Weights of a small transformer language model: no biases in attention or MLP.
Each number is 128 + 32 x the weight over its row's rms, rounded and kept within 0 to 255. Layers, rows and columns count from 0. Numbers have three digits each. The size before them is the row's rms in percent of the matrix's.

# down: layer 3 MLP down (transposed), 1024x256, rms 0.0531, rows 523-575, columns 0-127
# up: layer 3 MLP up, 1024x256, rms 0.0722, rows 524-575, columns 0-127
down523 113:136136138126146107141094134155183145128113147149120147130112130107177139143130137085104132062156115110181127150136154157126145113111112117066088088175155115167151131130124111181073137090169171148106131039084156154107092105087139156101095129078189162179129138168124164117115174158057138144161198171058141114133128173147126145142109148113117110119090112095089111065130116054061098141109
up524 108:117140087102150132097112079098143071125174058124157178178169119064140155102216135137168111184145138106184146139087087125175165140147061162137138072109145156112111156082115159083073129081130081112158111091151147151168136130106131109151128193153095169148103098170127128132166096068128130151155108133116123128078158090075136173159091120181123159145154117115142099114219151133097117120085
down524 051:115131195093123084109094113162153153122132128118092101130149117117150146152107155107167113096174088135157149111138150111125154162119084200133163161139147110107196105122137114119139146162071100144126157069112095163191132104123166164087128148103135134126111104053182085172148120167157098148197140092134172145115085117116177185186148062120144142136127078113132136129100141130058155119136
up525 081:150130122158139087027118103068138113123152079103148135149136134113139159132169111122153133190181115120155142108107086126123133118162100156134113109114157189144104154142118128079125124089123109108113188149165138105125099093145121101122148161172101132163105069126109123156206072119135143116146101106098121156137161141076120142152136148125174160128120134099084107113205157112135086128100
down525 089:149136097131117158148080170115081077087116152141068143100103103159140136121110091143139119114143100068173155130161094209119107117164157156121079164166119162160125141118095125133123143131117108145046147100127117123164152107133255129158103153110166084157123173095073112165092152192136198157090141143141104099153134125147103113104123174073130091122148130137146132139096172087131109110147
up526 094:115187137107109154118152057138133116138169129131160130163087153086140143084200094098113138136144152090170135115137080114167149145164097152113144111108143121102093204112130103074107203167089096135135129131135204150134117141157127127116129165141085127168097154132145128161139108085172126188120146150110115117112187096074220164181147109173121126123188161118114115141193137123144082165100
down526 090:152133078128186125108131141093122092148136112115157241158138122132137129184090109121127064205162108113170171117106108104079162151168135135147111094105112148112113120107119115115145120139096108129119149104138162133140113119050183094118192158148151154153103074190083080120159125159131119100142107122151146127082135098158113156176083110168125138159185089171176113108148155101120152130118
up527 105:118158105110163110104104098102146070120174060115155160162116126072158181100178139122158081198145145115166141133085098070163154134161060137158107088120146139106116162093117170091093147081111065097181116092150137121154132119134122123157117202129102177160102088162138136154153075063148139153153099136109139127100180084125144200159098120156129148124144104123134089123232187138100101119076
down527 055:084137146131168086143166118135112093090144190193128149092114113142158120126116129147127165146145139177100145131112149135154139149138134116142109078167069196144171113130157153060193138233199140095071125066101069116119131137120114128148104160151086145127120066117120155097096116173156128188105110146226205130123115110125171143156157151107135113125127151127126135129123102056124112124155
up528 104:158136100145159142043129098117156090126178100123170177169084163062160136041166104116185085169147100123233168122093102075123218150122070118130127098111139128142080138131101132035138088111109084138143102094111171162126139151128117105120098154131107131188110145128119113131143101102089128155193083119096107161116155135108095172139083106126109187157164130082205125122180136139116124143136
down528 126:095116198101119155121109153153196127109181107123202117081071118174128178162102096099129135123139128110196192111143058110153158141110147145133130180130158145122156093108095135125094130152104114142181155140141081146212132114125125172101091121110163196167151154133067140126122085155134154127137158038131203143121129117127136102144152124165136135094091032125108158112143142164107115151103
up529 095:128131113143135122076144117095152090083178060125129169183092135056185129115151117128163117166195095117200117137144098120145142097108084188115095073084139158095140145110148174126136074110096129145146152123159169108124161114101126056099140175153087176177122111119141146123140090137147126172186153163100159154094132124095101111173084093174122134144149155135176092124171148117136085114111
down529 103:056198158114112121127097112169145170185109154115183121101113128084155136106125106169191095138109111159124141186074128087197185097109115171176157127131125087094118164139112167119121145124081109139187093114138149107124136184084113125168061145045129203185150097133132128105114116142108069153185118144103149143137145080104142130062062113211140135151149130125118156111158109106098115128143
up530 106:117160163123090100094148122126137164130138080138174140110119188085171122101138087109114147099162068144099161143185126143143080122096106151086128113094131157155117100095158119121151107123158093139118106156123144139121135156081128102207171122154145167179130169105121150135113135149111102156191058157159139174124126114150131115114198131166115184116119162167121053124190120108112072132058
down530 095:084082110157128130135138065075149156140033076050113117073165157149087104142110155159179191126194073150151123124174108153129093065194125080124128113136137143150078093111114172162145136114075189119115114141170116106163115160055157122146151071148165116067183080106069095125126125192158098121050125134170085151088102107101122098079115112188093148152138135159155093149157140155106086126103
up531 101:148155141136135140150111083097092112135133094130148137149125148097154144114163116135152122163115139126160170123125069125144075140098111149136109114119143138108131159114122111110111154112137125138127141123121163130151109125118119113110109153161096136118104108136193154140192101101141114130132108137145111104136172097094119142159165115174172132116164092100115099159255143124131071168113
down531 113:159147090134168096091155088092095117174153113126156118120119127148151161127118118119185097138170055152125152111121061085083102124143131181136132137072137119057154154102121140110124158114083118151079192111133201139122116092113160061117194172120115106167113128193089160081140127140085126108147130125127098096115133073157081149128147133128139132178127113159145087143166076083070161131161
up532 086:103158090121131116081119074088131109104152047120153158155118119090167157113192113091174100159157136137172169138090061139151159135142076151159121105122132138108088154124142158064119127110120071131177162104155145163124118126109120105136113227148116143176112078156127119144181078105132136165143101128124128109117178126081129166160108113158118151128146106081165083098231154153143107143102
down532 078:093174146089145067078119107098152071102153102158045119088107125139144143097156112136121101139162102117095115120102098155108109097165181158095088140173133132174142131124115122104119165133094097116117179113093098145114073126107209099212090119074138088192143150073135118146190115183157105150066177142165113183096128132119163131167166152134137156098158119079136117178118142137060104108130
up533 102:101154065121121122109132094079154052124211111113125179159137160126180133072155075127146097136199106120170152126116092094123108158111080142150131116096134135074108168089134201076137132109129099136178119071177145121079092143138136112114154144090107140163103141138139112126157112133105130169164114099112104118109190127161122146112106137170149164148139124144212126125188142154132141132067
down533 128:135136090079146162111141135100136079130118150111111115138117124145115134064094054102196153131163124120079157128085167115158130143152173106035127146104127147087085116116112195085129154130159133110100113105167098136129094194130118190090108149154031145123111080115123081120143139129096123088100095146112105118162169124136148123155126131075135188100088081118165171132152101189132079159111
up534 112:066146101123128096116109109126123098118223041112122161164099149062206156113181125102143134186163140146148146120107114066206181120125061174143094097077117166138126119090167120045116140105143049121128098083104149124168090151093137113169097144128101150187145119146158133129114103051119110141185130125093155135105148057119154137129141051169163147145214173149157153127179136078142110135128
down534 136:116127144086163177088152145075094149093119083073099057137136104101106124133190116084091191118121135074125188103125078198178161127141094140147179111077160136151117103116125118105161123159078115078138127149119110059041087144145200106094154105177138160111117138170162135171145114175170195180109114111102110100135118139162090135158116073150100127096178090110151060140126180115129137080106
up535 107:103159147068139131086151102084146056132210085136140180167091192068186151145131117167181089190144130133149126129089104107155098151139078124123125079098129163151072116126118147092157132091159068140142145078142127124145111154098128098156113134179103141175126167152135150129165129137108125152205141116086185147080140084015111137168131111135147188144173127147182099075193127160134078147105
down535 161:119185184074127153069167163184155148090160135127126107159083149072104155106111124150114137131110178147194057145147116092128131031199158131151154168096137125114163149114095087166128127132115110143107143067128124120200156168129117149118160119117110085122159156123149159101126054101110077187154120140089232134116076143106116144099115073172146108075134098135093128092157112113100110134105
up536 100:147156166084130143106159128141133083100176102151155155141143148079171124109152169129137125138150110124149147139059109069172149160118100145106075105083122163096156143095225086062183152131159081141113145115169113139159114170091121134172117126141096114145135080113131136108111131130121088117177083123088147169118164125051125105156148126153169186151193136186157082097176098113122179143098
down536 064:170119137139137148148123109105075147125103083107089124103072087107078081144107109108163137166176130109153131124094132187138135086087157124153120167105163154135065119082118159159085171143119117131118137131091059122082141098125130165173121158156098142105102212120166075164088158110151112106184140106165156102144114160094117143099082124180116115162073178073166093147203143129115167183077
up537 110:131139120102170106079119093108142064130186040134164171200120117053178150111198160101164099210176150141162148135078118084167145137140070155137107076114140164091114156095138163072105137120138070106168107084154147122134117123129129133137130172143092179164106078178123161160192106107129153131138102126110115124096140102093149139149110103134111139139171108075158093145178186116099088125083
down537 077:092122110109145107103107164044141088093056138124087131113132083129033103108133126092085133134120074134181135134136129157155124112141166154138147145175090100137096152070140103122122115148069113133134178144182120089154101126126121128152100123121085139121122160112104231103135133158112061124167175125126170100187152093190143130096122168143132176160156109040147128093112192092124127143150
up538 093:106094091152123100100117130106137118154135055131132134150114155107150143048169078150159113104139096121146161118127094108111128125149075130103132075084144134148120177097136128044097113135124101135142085064104115111148151146128136080149135158131068136150080212147112135133157107062147148128156049128167162116085183107119132171166169072146115163154148135133171086111170126088134131154119
down538 101:123157130134121140114152111159159167171137153203151146096063115135146119128068104096171134193112117165129149135078098153126143146180112225107088158092101109128089161166133189159096147133126059139087110085085187167132132176126128156140138111155131118191131106069062120123081167158110142149158112103077118134151120090129095135096126116153088144134144112130151106130186125112175148160147
up539 116:108134089101177115111129138138138054142208086109157203149095117084174133121164141120161099179220119145137134152092070101182125122113079180107095093104136125118118159136144178110082163098107102131169110074184131165189115110107133146133097194112067151190130100137131100121179104103142124163143129135101141124059189128119166148128101133178126141136114105070202102104173124130122106128130
down539 116:119172100088074145115082127130133101113118078123157115144101122115113106074116145076143151104170172097114138128212114151106183115162103135124152071080144133139149184110132133093131138156129131073110123144118086130166059153211138162130121147151156236152120194093083085132114162097139116178098130116082135148136117085182135205090181134141142127108163129154134193096122129154048148120126
up540 088:118146081131114102114110095102130129120151046117117172160138122069170151138179143111185117126183138108179114124067137111138150132145082108182132073096162138163083134143092142049152132070133107117159183056126118125153147142103105122123119180090137167146076138161095142151149101052140136139171018139113143118108182109103092160127105057163086181124169079100180089078156163148118080158122
down540 090:106195152096167083134142100128150079160151177154149148123136132115116084119080107108205136068116170135209126150095069124188133151101130112074141158166092106052059189140157139097097143127077017122115158139102142201162154133146100118153121128072118141146184136124102119126108099134137127156149140177109158132139139087127154103093118097121112197154184135154152101083127077152117123178127
up541 108:130146084037170072093093118089122046126168087121132155141094123136183170145177188155181139187190124128106146120120136160129119123140113119097122107137142146127118140148105158091103151127138107145138114113147111131106093148092126099096153161161122138133092127128139180161147118131162143157164118093080151145047198042105174216157092152184198146104171097077126121063139165191101087157070
down541 074:142155137118151108071123109088122098149192126089166126105114112149144154087138178100175133189152131188109157109104102130137167158108144151113118148071105164131145137173116163106118185194129137123087136137168095115102092125158028068137154139155124067131110140100134160162155125139121128167162148102191123126109171116139154223149147083229140150116160099111144117092000162122117118158103
up542 138:126121130068185073099136100080123038131171085118127138137111082135181151123140169154168122182158143115123135129094144129125129168137117116118101111147139110137133118135097149089133134148130138139138132134200097138116091133110126040122204147183115150125108106140134167149166130125119134166165104089105148151037218107107186184178071184155153192113189082117107122062144149150118092142063
down542 089:140138149120190117107149146088132123166143112099123121109162120153146157129099175095147084128135163150138140168111140146165198188154115145115104105111087170161167090178126141072143172142132156108098129118147060149126101093141102036134196169158087124098141114136132154166127165091114135135162112090149099118070144130145167198140095102154161156118167118149069118096000130139115090150125
up543 083:087145115168125145018100130081113078107113084082163181185120142120134171151138106132227135189160111082141156131120076128102148081140083135166106121083143163139093181129122109090144115091156074103169207157176103094114089110148115111146152186160098164183102001127110130146147114116140146153130073108115148114136166095076129137138132112129155152109123110137139094099187202165138115145097
down543 086:097138078136144144126067122102120087081112109113082150152140107142110119109135084151110136092141091089190126150141058199166141056188142128136119168153130122144137173102074139179132141149131130128149145108123097130187186102096240120170103118116132133150126139149085124153098173209165239151127124138160150071098111140117111127146119120069132132140150096108103098180124172129085140091128
up544 113:128150089109132115097131098105149048134165071108157179174147135047155154085178143135179101183155135122190154120094074103167139140134061157144129069099145132108122150089133155087104153084119084126157119098166152129157140110122129129160129187136100174154086106180146123125169091075138119138155109127084133134081173089100147160135065138181132165131143116087142089111189175127098088155110
down544 065:092205129062135104118136090117111174141112106162130117107083185095147098208138140125133082181103138124225095129180129183156204121133129097218165138132119106103062152140187077121163127209097151089105158095125129128198105125083165070113138133128135148168153112146115097135093084134149139189076133086056111142094119122097166093184115101132208136124124100099107123120127164068085108132114
up545 101:125120124101129124104116096117135102143192095141149159155094162046213149163204173130126096174125130148141173121106091075143224112139062167096122096085133146107093120104170105084140131111149048172140099126134171141144149142066131124184111178180167167166117109137178156158156102092134115154158143143104136124106125094115154116106136121173138136134107110146126076155208136124049163144096
down545 133:144137097136106097135044111181139145137115134143106117141082127146138179083170154109103156126036109101146152144137149169126140181088076193047183107175110093137139151143129090147135138139135116163099135158128096178157171100143059154106166154099106121133114066142139137133142162184135060146149136090097102156130123101174169136135139150080122110140078126135146224127145112150114105178124
up546 117:116178093158106108077109124120148110147159091092160158156171133102163151064162112140235099147139170098128140139133110145214150127148091146102139060094148150095092158095137188085093093113127078121163098065121126101150131127096124056142172191122081159171067127179109150133185083075128123167107061126155113110073142101115140159157118109151104167133119103105149102103178152140153146136056
down546 127:136138096099097135137143180197137129175111105194107148131166180142134114127123106101137120113128107128147152117100158128125142135094125164139116047119128164113149157115207142161081142152138098166086136118062151180141126158099096144106115107197099101157118111106127136115132116105094108096148131085137159164175146069078157115130114129146164156152149074125128098120197154129109104167104
up547 095:117138117152159120094125102107155083089163047140141159169120138067189116128202168101154102197198114133124152121089058090122152165119080145163090077128149205122112133060148138030094161081118096128134138166133174150171139097112132112152103177165145144142116058142099155117165121099148116126197122134083144135115154090080141187187144099155156138138146130067135095111167151110101096141096
down547 095:152156159109141115116070112145101119066101101117132123139136118138118129136117093084144132101161178126226134096100138154122162120153091122158147081111123185132166107052132178150180173172108095135147222135093132138147103152152118115158104131162129138157105072159117119143141125159091139134185109096062169107149154118079109144102102162120160189121165080166162115135160119132136088146153
up548 109:122136077106119151107102143123141055094202058126125168167111118096192133135176117112143093171205123126162146127139089118164144137131074167151105111071154180082116167090121154027097142152128092144170141128232136121148083126174122150139124133151108131170129071143126135133141102120139137112162058163095149119119156115098159154156112130147148141138129105082145103145172135115105099128105
down548 168:144163069099092094144152171175164086130132124138091107147111150166115084121105093103093121158170182112154139128202116174151099115119152090129122143077109047115084164153144095111129070214128114140099101227105153103120116160135114116126117175144138171150096135108106064139064152120088117174097136109086088094187137114161157151109103123101170129140133177108114178110168110182140158110146
up549 104:119138095122154142106101108094143084119177049120135197173112112070194138096197173107194112189199134106171166115063088074154152109151071154152131071108144175130103150111142140063091118062116070138171127077170142114142112117151136133119152213155124177162123088151149155144155100083124132148149104143096096123089171085120129175166111077145135146101146093103144097118214176138092098119105
down549 076:109084103097193138121124133077119053137143113136123114104206064120134079139067136060125085106176105143120188156110133141138131197069116125098143151194096172108144173136168165140108140120117147128123168122096062116172140138161151090095076155122145145068111107104144060129156101167117099151114162130205162122136073154180183154135133144129098139161092130117140119115122171116073104129143
up550 077:117154103109131107087133114113165090130180089149170148188120130074108170070197152054147091223162138133131146107099078121145174164124098187091129099110147174119088143084116102076108129119113077140136127105134173140157091115081128114150157157162114164158096136172180160150131113047160124178164126146096111137115162084080185153189158093148128192135147102081143104103166179125086100159086
down550 068:105136089112149134071118095086143092120196086117122158135119119110100102138142134095153084217145136047153124131139091138155168124137057183154147101112170137088112182081133142084116154138122074116145121125119188159130114146096152094114128190124091135190131138172161133141099111048119143161131076156103055110116176077105116122138088103156123155145196156095125095111199176130113110151109
up551 101:121154089146152091093062090095133113136182091116173189170136149097109145065168147099186115206196121098203132123095082083125153123120092187108128098139143142137101177070151133094122114104119090121166115074116184135129148103173130093089155141117068137152100144146149114153132096084145134148183102125111093127133157107149107159149124087135119138121225141143164117107177180108110127157119
down551 125:095185113088172102150133119154141178104117085143100077124153129106121107104129092118194120129076182124151085122102147191140093120139135103185130177076131093082103110159148193175142146132106154114182128062170137095108126191119144137107092136104144123156146131171109121117146125122146152157137150130100164146059132103106114125114152048147149157089093107090107193179144057204071062131087
up552 101:101174062119160102066062106110151114139157102123149192193138174107137162062172102099162071173168146090206133140091082064144175111103086195103105077115135138129105185104138174097094132136112087112156138098111152122161131124146134124109115156120073164167087138155130117140119093075188126147152128166125112098107152122120134193186113081137118128143204112126160125144190185126119127161100
down552 130:102166165067161112137178091146144165081094094138111100118145097098131088131148069124172117162102179091174097114145135205124129126162109148172167153068129131125141128142145146163094145095118163144177123071180119115122122164153145136105110111124151155166133150152085118172159114075087132185141129128096169142077133098124114108076177072132166116084108116088117175187145081159092049128098
up553 109:118159088112137111080092107099143065125158065114145167172156111064154143108191142123157105174174146104184150149080089103163126119133050149158143083111148139109121141096134132069090129117127058131181131117136147133153105133142127116141131177134121145149100087162133106132151099067151142174169119132117131125109168108093162156176100105161106150142165095095152098103208168149081112131082
down553 062:135204102117221080089137188148094138101067116120110148122144092149138105100146172110139102123162139131062131138193125176208084168161093120153131083134157151147153100122144123135120131128138188150080185062166132119085102103094144092122091170177117128133126116100121108126130094117193109168113166121156154163072158117164152147154140103105133164139140169139106124154129086148139100098115
up554 110:102139074140183122089108073102135061099172087132176194157103097058182132110165159123219128163186139117152173142097083078167139148131066150179083092065132166111131152085142155052121142076127090107167130107150153118168112115136119117174122168152123141173118080108111151136186113071113115153135122147026138154074168094112163142179129120171110150143141123114166092099188159123128086121114
down554 086:094153130088146162122168107101101115076186067166148107107124151126082097142149111157161150152113084093148114125189113172161130153144181193120197134156142091114229129038095161140134118134121098113068111182046064166089115162167123121089052087115120156129108171098099128121183109198138122133056166150119122113114160082171131165064139191099153178116134091110139144126149139073059150118151
up555 107:115143102100153143088123083109129057124177066105133166166130113055161151101176150140156114196177135106159156132092083104173141131128055158140131081103150136104130157098111174103096141074114067127153134102153139122147117108125124127144137189112112172140101107159130147140175086086114146152158081146085113121084163096099157177172059113164101154129159113110147091111202167133094073135098
down555 055:086224145059160178126128064168113117118125131134134129101126111142118125129113122061179102142108050127118123154169117103192121144148131162145128175166113130150164172129155113105096130087141160148179130109125139181157134175111114151128058152133120137190147166077076126107104124192119130111095080133114062062085150164157141137058134168134108106155136118093128161167117137130184082131139
up556 090:111155131100145132101120099118105114108151088118184177145150128006139142063204178082157134198140111118195176115122126106141204166120095174139148096093133169132114162089151103051132151125122086152132113125154181162165146114128108105185174174158158139142142114141146183118136123038134106117139133180120120144093164105077167155201163087133148136143164140147098103113160144078086063148082
down556 098:094192146125134115109118111111153118160171127166122141083108095111129098167138145102140086173094124150134142132120094175162166116105076126080142106104116121100093146108150110093125179120124073141135092155133158183190064133073114157154168112141150161175145144143136144092198125126113111201135068113098113101123167071129144145181100114088109136171136119135179125095153136122068074172121
up557 101:123145119096163079087141117107134078136172101120126211163139155078191134136194166162151092205157144141175141154116086108125150113157084195128091100118136130122122141071148130047120150104123087125154111118189171120169131133083131127195116171150102199209098099144155132131157110102121122127177119137101125130054124113070148134147080113196115164138138104138151081124178150130088102144115
down557 130:169158120105121094119116153175195122114200123142087108180123132102176146130119093193125134158094107075132101124137111187120145194092088138122142147088124099087166137141123074141105139150117126135159091219163141123141167113165105131143141186099111168109136022123158133117156152167153109123142135154083082151151124110146139116147048168089119155124142101058156131098140101127076129119101
up558 103:138130132159143115090127061077176098094173098112149216193133137088151135089163130108160118156142117113202163124100054141147117098118092133135151105132135121111119159109165145069152149068130100132179107090187181123151128120147125133129123163124084132192088061167136145141156101128101122181148173109107151117108189137139123118131070131224153130131124099086193101118168164155077108130127
down558 124:058144113115088178163137152122119172123103147129121152114103142104112116141109146096186114179148123116132107139096179125160141140090131083209151102110100143076183177143156110117103161123176121125119171106110060090137102165107136173058099123140186141154092065120122122113138153157102128161184091160122107098161125152135144104183160117122135171088096076135127112203129104180076131141110
up559 100:134141077141185152054100083096111102122166074077137154194157110091145164093177173134158103176173123117181165118077088111157168136129094153178118079122125147135141160129116142084096107070122093106167111120142086128124158073106137131145112196140117190153096088164113158147178095079126151143138064183126108110086187125108105173154084113154123118145159093102133104097160160105097091129099
down559 082:102148160140158075128138067126126075126148102151136157168097134147139123112115105102131105155156148137180151137148060168185195155144107175168124163113110121108039151127091129145077078174144189127152188071125142126175136175158128071119126108070148174183133070108052094130121115184191133130150145114106127147126146080142118113135106160122111172144204107113114080148131112136115098108100
up560 104:117194088106147114126118073106141097071142097117153113159162157075180175066191230106143122168149161118147133123118098129203148135137084194109088093144155156086057132134181132099103087045170059130162088099128098115107125117119133115178139167120138148158117101152119188126137127082161142132100118132120085136110139076107120171131140128137102147111135126137194109119212165084134087134022
down560 136:096125159129127135092168074151119138216187157119103094147065128115164065165104134105101050126141139158147126136105096067115167113078029181095121139133152063127178120108101129097103136149111102079175166138157141162181198065146111116127076089109190133120163145175104124150167093158132146195120148090142146114139128132208175126112091110155124107188124126105092092139119145127082198158175
up561 093:157164107081122137096122075102120100117137089112118207172149115103134140133176122110138070139183119114196135143101100124122145105103085163126131064072129148158101154101156157112125167111146115123156105102123141141190100123128104095118105134142069122154088121159099155131194097074154116123120122145119137136064146140094099129163139135124093166144152144156142073143191122138090108145127
down561 103:083178116141122133082141161075122117140136133223169107145133120110101175138151116157163085148116105140185204141115113151087087149095186159089133075083069131130082124132100102133159115178115141121126123146162175091147107120095129125116109168162128136136127076142155081157148131151064101088142105215081203176055142136112118111193117130066126154127139113162118134120124114110089123090128
up562 101:114176105134123107155084115100122046117161109121179110145121164063134133061199118151194115223149146101155117123124096085177168168105068171117113092080134123101107191103159164079121145123124093115138096068144111124127145135098120089124143143142135131177096063137155108116161104120104138129135080124087141127138175103136129162127099147130123128128166114089159088094190188156124154137082
down562 093:114151114146112107089087130103131070185166146127170116164124136189126156120113107085169077165172133167155136115084061167121166178052122070123177154142108137132174111060100110111145170096115071146135138154153171113152111160139120066119095182185166167159123119144093169109180170196148163140145131084110161091140154091160094131132157109102110118144123060108140139174148124068092107165111
up563 084:059169100119156111104122076120163088100146080113157160135098139047120121124184154088147063231137122123148135125131095128132159123111067171164149104120155135136085183073134126088098123077130054128146120075163164153149189129085129120217116159180154145171126178134125164146135139080145127096178092185074144148092164118100120144155155102120100154157148095133124077085182143072096101116088
down563 092:109189158107109103082081106214168093141189130151131133122071091067084093137116113109110085178123114105177134111121094105144219153123128118119160139129145109142162169094149126104135168141054015164124135164102127187139178122108128119146119163115147176173106177143095152101167107118113122230145074100070155102096138081158113102111152103121106125144141131131130118062177148124125152147111
up564 101:158143095128132118115123085109118091138158086122109156160125151090117162100148116142163088161186121106156180115054127136133140143138091156156118055107159142148097114131114133093132139112157093132162154118152140113146097123087120124121115146168081140190097151129153118133151111101129112139135087176116106147073214119059138156134116153138154184150166095122169096160187134104083089126114
down564 121:136147111144078069139068213154147107174158111097211125134171140195058143079118066128105100106115164096097122123156052114107104154136093093057124133142147110125079152070075097192087158103153112168203131168136140119160188136148150144140138146134133123139147125132157129129061124150104175122139131195128170140155111158124043111126120148124149143116144129129122095153130096082109120115104
up565 101:092151088141141090087148102097143111115177061119137161154119145060178127090136143079155083150179120146158139144087095124157108139105075112173087091084141135112065156096169151086153139052145067092146126046142141143152129164118130167150151155128093128183117124132136178125138121057118139122160072113124160130087163078116092144114087115135139156158181146103178082099172136102132095133109
down565 096:130112142083187146160100058115127137106144053148119141138118134117067057161132186069229100220130123126188093146103154138176147096158197214093071098173118128108046146150156148135143174139086127149121115098103106163148151150137149124108120145120106151096116101138125098099107090165197129141117071093091098134158135141095136109088144154118160119180176146178150116179152127156128130128128
up566 107:144117098140062107121136130137198138141161097105132127132112169113188134033181073076124109104167161121140147116148110104111102113113123144114151118101147114107114129120066190132071113135134138160133117110102192136102125171146114126081165164067118141150112158095178135123167088133106132120105121144117107152138129131182102132168108116171116128135122154129133129169191123085119134129103
down566 087:116138160105107111153175121168162131146098181153096114089139163123137140093109098171100096131053143152162139131137104129118207150184086112133086188150103115143086151124105085134155121194119137167167157163124129088157163155157030115136137089132164112118125130099151124094102110124135135097119156102127064162192128170112184099131121134066160172095164119058077119155125113086074142170111
up567 105:100140087123150120065109127131111055081183075121139167162120117099177140149158108094134091168212124128150111142130114088137127101147073153168106110079152179132110155106095174027109142086094080151188173132210149103154104103151125147153134155157108105192111110131123163142189098135130136120181053153097175103096172132106142163130139107118130129131125118082173064101178148126141084129127
down567 155:142173095094099131129156181153174090141132124148101111181152162137112106141108122111115112161192198135134108127188115196142092103137137071184094135100100045113101164143133097111143073174132098157111142207099144105117139175109104130139140158117126200143096143106137067127092162088102131156078121139079118107182128104139214141085108123086182128134121153086112166104151089162133158117143
up568 096:125122167115141095093078093064071075149187088126147138126118120149125179118139152185186122230119141110142127120086134149116123146145116114108116101156145124153116134143118170099132116147150121145163159156180077141099115126097119066113167149182123156145096120135108167151171137129142138146172098112087116150094220102071150214152120159158134214112109134127113140072151142134098106152059
down568 080:124184158136144112101119151132137151122139134125130136129146117142173154164130158121160117138132172139116169129090168138145164142145125132112165188106135131106163116166096108124131171183132143145133136108144090129150087095137049092122163112171148094097125151126151130165107141097104093157186126062129114123101135091142141170158148114191145205112136089106117111082000150146110108140125
up569 100:159115128104119144084109123106090093120145097105138171170137141085105150080215149112174098140166107119227119126039105096143122100112100161117179097110162151151081123063127193102114133091153112161145125157154138169178142130087108101128114158135080159142076135139130109127180052113130125131143127129133121112095141150091090160178114151140095150140147125121154057155211110202113105155106
down569 136:117105101117151101115106141064109123091100153199122043119188139140147149092103145132176069089087104178139131118158182142144059187126167084158133051080127163091192121197163105128142115133096162108166146135174111115158107100129139104131113151120160105120106113055144086101190103158078129109106083165104203151081116103062111110162120150140156135134163054147149140096124125145114109106123
up570 094:132123117091134127093097090094116069154149114118134183199130140064111132072184184121193085158176148112206127118123117100099079120130071179117117089121144145193111144084106162092132108145127086127164111068134101148156113124101115083132121142136141165108105134166099121121174094087180136121136108170102132132041116119141090184163134091129107146157109107103118155130186124107099130167118
down570 106:091132164130126097157065100124164112128121051167099135093082129114080139150074137057115099153113209117103135148114114124222110202128114117116130091177127087170079129161053187148120106164173104194167093117115123140155154136148114194182162163176099166129125113110087142124113164098098104090120124123106123121121173100165106125172125117143123160125170120201110097136141143169155128156109
up571 103:116115111116149100089078115058163082104189056112151164198137161088199115123163191096184116154189126081183178114097095101152121121149089158149117058136159155114094152122154135046134114105125061123163116093139154122173127119123138129127130173146137159160121096141180178161185100082142143154162125121079127111075159069108115193163138088185175152116133132085160107085195168133089114122089
down571 074:067122146119182133077161158132173067133110124148082154084120098121081113148027151054089065161135155174100100137125132122163160163177197121173083087146086162102129150088178152134130139171112140100097122106092040103145156050164183158206079123089142136138095126108104116124172188104095161105118168129096117095089084154148168170131123125112123155137175101135197066091113118121167117112149
up572 101:111134090146181107087082124129149096136175110119168170186095176088132105080170155077159109161205116144169163137062076104149159142119103122173126092149138128123100134093184125068131160117125053113165110119138130169174121145119151137094096188138146152186108076137168124134146099130132122131136169085088137109100196104080147168124076104167187162160151080080190107129168170164112132113113
down572 083:150145147123145149113106136114110080107128188141138129153077183142142135183079054108169128198150221126151119135128121131163189122098134105143104145093117129111107152104144144081124182127127135112215116112109071144155095149105138129083105072152097161180100104083105091142131101130149116206134132052106091113138145119117147119167126117144134120126141131057150192096139110196123148137161
up573 121:105144095056228089108121113088127028140137081106110127149113093136156156131161194135167116183182148109108152133123110132136137155151102137105109127150142131154148117148102143092109152127128125130142106089154116132099094131152119097121149175148087199106103105147124174164121118117165141171147121080130163127043210064131204211165091138162168116090186101109090103078137173146108091149054
down573 083:124133115117179077081158154095148096148172118094139096098129133128169185095133158058160139142119113154136153149095109153161188153098146155141092125073114196160150116150111155051153179147153151121110092136149053129125088121127117039139163163105081099128107141113112168163168152119128172159149165110195111094099161151125143199154117088191175113106184138131139146126000138141140099143083
up574 102:092125064123142127081111130105115100120182088115127215186128157055188141135155149136175116186151127135160111126116127106119165133123089099216094091098141127139092172105134113066142106116146048131145155101139114139182145182142118139159126193186131152140126150133137135135126127060127132105187134122069128148071174070055154174157109103121153149132138132092174061127168130157109100140144
down574 100:168157130090161155177074106119142120103164091185200159073119140114112061153111142134138150213124182120140086166104072151192181114153126178126134115152163137172095139118132143155150175119075132123088107153055070143136163144177111194108124109129116094141131114170096095115144101201166139199124080085082074098166141138086176118070111110163134114118133104098162105196157126135074148164197
up575 109:115150092121142127080140117086131085137156077136151144167143120079152145094184162146173085196155104130170155151080090122161155139135065147165136086091161127124123151081154153114093127082114084129143150080132129147156149109117131125123106181136132180153108096158117117132190092086123129141155105159093127106052174075091141152167093113138123185149147096089109079105192140114091096137085
down575 062:098180151044065159092123179107143065156106135149130137153116102180125129136115119157091132165113145121112110102139139127150062110142197118095107133135109172109091120059174195103115072110135184127131149067131096133147134147109128163154113104098066197099161182116136127097119118160144144097154153081143143078183143054154100123156116157166139155113124132118098110107111126134176126149129